Part of a small language model's weights: vocabulary 4096, 145M tokens.
Each number is 128 + 24 x the weight over its row's rms, rounded and kept within 0 to 255. Layers, rows and columns count from 0. The size above them is the row's rms in percent of the matrix's.

# layer 5 MLP up, 320x128, rms 0.185, rows 255-261, columns 0-63
size [110  93  92 101 106  93 102]
[[156 111 126 125 131 113 141 101 127 124 141 127 147 153 122 114 155 152 152 110 151 120 146  81 153 135  93 110 132 140 184 123 119 136  88 136  93 140  95 114 126 134 151 147 107 120 166 136 186 108 132 128 122 131 125 163  78 139 136 124  70 149 133 165]
 [115  95 145 128  89 124  91 137 109 131 133 131 108 142 121 131 169 106 145 149 112  99 119 120 132 166 142 137 104 131 147 102 146  99 160 146 133 184 135  86  84  99 165 112 127 114 167  79 121 108 144  90 146 117 123 200 106 110 143 167 110 114 129 114]
 [158 103 125 132 129 111 117 146 101 142 142 171 125  90 106 107 125 134 131 156 170 159  96 138 162 122 132 107 108 123 114 102 138 141 131 112 103 108 137 127 151  99 120 155 100 168 121  80 112  55 136 103 135  66 142 163 150 139 172 127 118 126 139 106]
 [116  72 119 108 128 137 149 150 103 155 124 161 108 132 147 123 112 126 103 130 135 137 121 142 151 154 142 156 106 154 179  91 135 129 150 133  97  94 149  89 166 146 102 156 129 136 103 120 135 116 104 121 149 126 130  88  95 122 134 122 119 153 164 110]
 [104 122 126  96 180 171 112 110 113 107 113 144  90 186 131  72 132  96 123 163  92 110 134  94 101 125 177 126 133 149 174  99 151 136 154 136 162  91  90 113 156 117 178 121 113  96 142 147 121 139 129 194 132 134 141 108 128 143  98 121 138 137 127 130]
 [105 123 117 146 156 109 142 159  96 123 139 155 119 129  53 122 122 117 157  95 122 128 135 131 145 148 119 168 161 149 127 133 100 148 107 119  97  93 123  63 130 108 142 145 107 133 112 109 113 100 129 169 146  82 120 127 119 136 160 118 130  92 116 147]
 [100 134 106 161 126 143 113 126 141 120 146 105 109 123  98 137 130 152 177 103 120  88 113  93 128 101 123  90 118 139 125 106 131 119 162 105 121  61 171  81 164 102 149  72 161 117 149 122  92 123 112 135  94 137 148 113 139 137 131  66 161 102 133 144]]
# layer 5 MLP down (transposed), 320x128, rms 0.185, rows 255-261, columns 0-63
size [104  97 102 101 103 100  92]
[[ 98  93  76 137 119 128  83  99 144 100 157  91 138 112 138 131 143 119 148  78 126 144 135  92  78 136 130 147 130 130  90 141 126 103  98 156 144 115 144 116 147 159  96 121 182 118 140 174 126 145 134 114 132 146 119  98 136  86 156 110 104 161 109 135]
 [121  98 119 125  94  96 110 133 116 187  87 122 145 102  50 113  85 154 146 129  93 135 154 144 125 186 142 113 105 151 127 140 150 146 158  95 108 125  88 140 118 181 165  96 148 146 146 140 116 108  84  98 137 145 178  65 160 120 136 144 125 115 143 140]
 [128 120 111 139 113 118 153 130 122 185 105 111 150 108 150  98 129 133 101 129 102 126 148 130 142 136 139 150  99 154  95 139 145 137 134  97 116  85  97 149 120 142 101 101 101 123 147 184 127 132 111 120 141 116 137  83 110 104 166 122 141 118 104  87]
 [149 124 113 126 152  95 139 176  95 106 101 164 100 124 124  79 127 155 162  97 140 159 136 109 122 127 161 123  82 144 138 152 103  93  99 127 127 101 138 114 123 174 117  99 189 150 114 158 136 143 120 113 139 129 155  83 115 136 124 122 138  89 146 123]
 [105  96 102 170 150 122 114 114  94 114 152 152  85 128 155 115 110  93 130 106 155 119  95 125 159 160 175 112  92 177 154  81 130 144 168 121 145 113 122  96 121  89 117 114 115 152 134 161 101 129  78 145 128 136 111 126 133 149 181 142 116 120 121 113]
 [119 139 140 143 141 130 174 107 114 114 124 180 159 147 123 134 153 115 159 125 159 127 119 123 144 124  87 132 158 150 166 165 135 126 150 145 133 144  92  70  93 126 158 124 121  96 150 146 133  82 152 174 135 144  81 136 119 106 153 159  84 117 105 105]
 [122 141 157 125 116 114  89 123 138 120 157 144 141 105 119  92 124  87 122 151 110 145 120 101 110  91 162  74 136 146 124 121 109 131 149  98 151  99 167 100 165 166 105 130 115 120 165 130 148 117 148 108 153  57  94 143 167 132 171 146 113 145 151 119]]
# layer 5 MLP gate, 320x128, rms 0.184, rows 256-262, columns 0-63
size [105 101  94 114  90  92  93]
[[120 120 130 128 128 119 118 113 145 142 110 143 134 139 176 111 135  94 129 132 161 113 133 171 110 116 166  95  83 119 152 157 121 136  73 104 143 117 188 104  96 101  99 112 121 134 158 166  96 110 168 118 152 163 161 139 117 147 131  86 145 116 128 113]
 [172 121 131 151 131 130 117  64 109 125  98 120 158 174 138 134 129 115 180  83 118 140 155 108 132  99 154  93 139 114 141 109 166 129 142 153 122 130 109 125 164 135 139 147 114  95 119 122 164 108 100 132 149 168 149 129 112 125 147 141 122 124  99 165]
 [139 118 127 104 135 136 143 129 123 130 154 148  87 127 163 129 129 150 127  68 151 126 134 107 166 158 139 138 121 119 197 123 165 134 152 101  77  73 144 105 174 131 150 118 155 119 153 114 137 103 136 164 161 153 141  85 128 120 149 101 102 154 152 138]
 [149 156 161 130  95 137 164 158 115  96  92 127 100 103 101 110 143 145 153 110 125 132 110 123 103 120 137 131 118 174 163 149 128 131 126 134 118 102 119 109 110  93  62 106 118 110 123  96 137 103 176 125 118  90 102 122 137 174 163 103 107 111 160 119]
 [142 112 151  85 115 136 113 133 112 133 111 119 105  94 112  77 130 127 143 134  77 101 192 114 118 139 144  67 128  73 140 127  87 138 146 133 105 119 130 123 154 115 145 154 156 104 140 128  93 133 131 105 161 162 135 156 140 156 105 139 146 136  95 101]
 [109 124 160 115  83 146 106 118 138 193  71 155 106 148 138 140 141 157 111 131 111 127 155 144 143 169 111 165 116 142 115 142 117  98 117 128  95 151 136 135  96 147 162 155  62 132 109 103 134 125 145 119 106 167 116 140 125 125 109 132  93 134 112 140]
 [130 138 133  61 123 102 123 145 116 137 124 114 139 137 112 146 100  98 166  83 118 123 189 156 148 141 138 131 127 102 142  89 139 133 148 128 166 169 149 118  88 159 205 115 117 153 125 151 152 112 134 149 158  96 126  94 130 115 165 111 151 136 151 130]]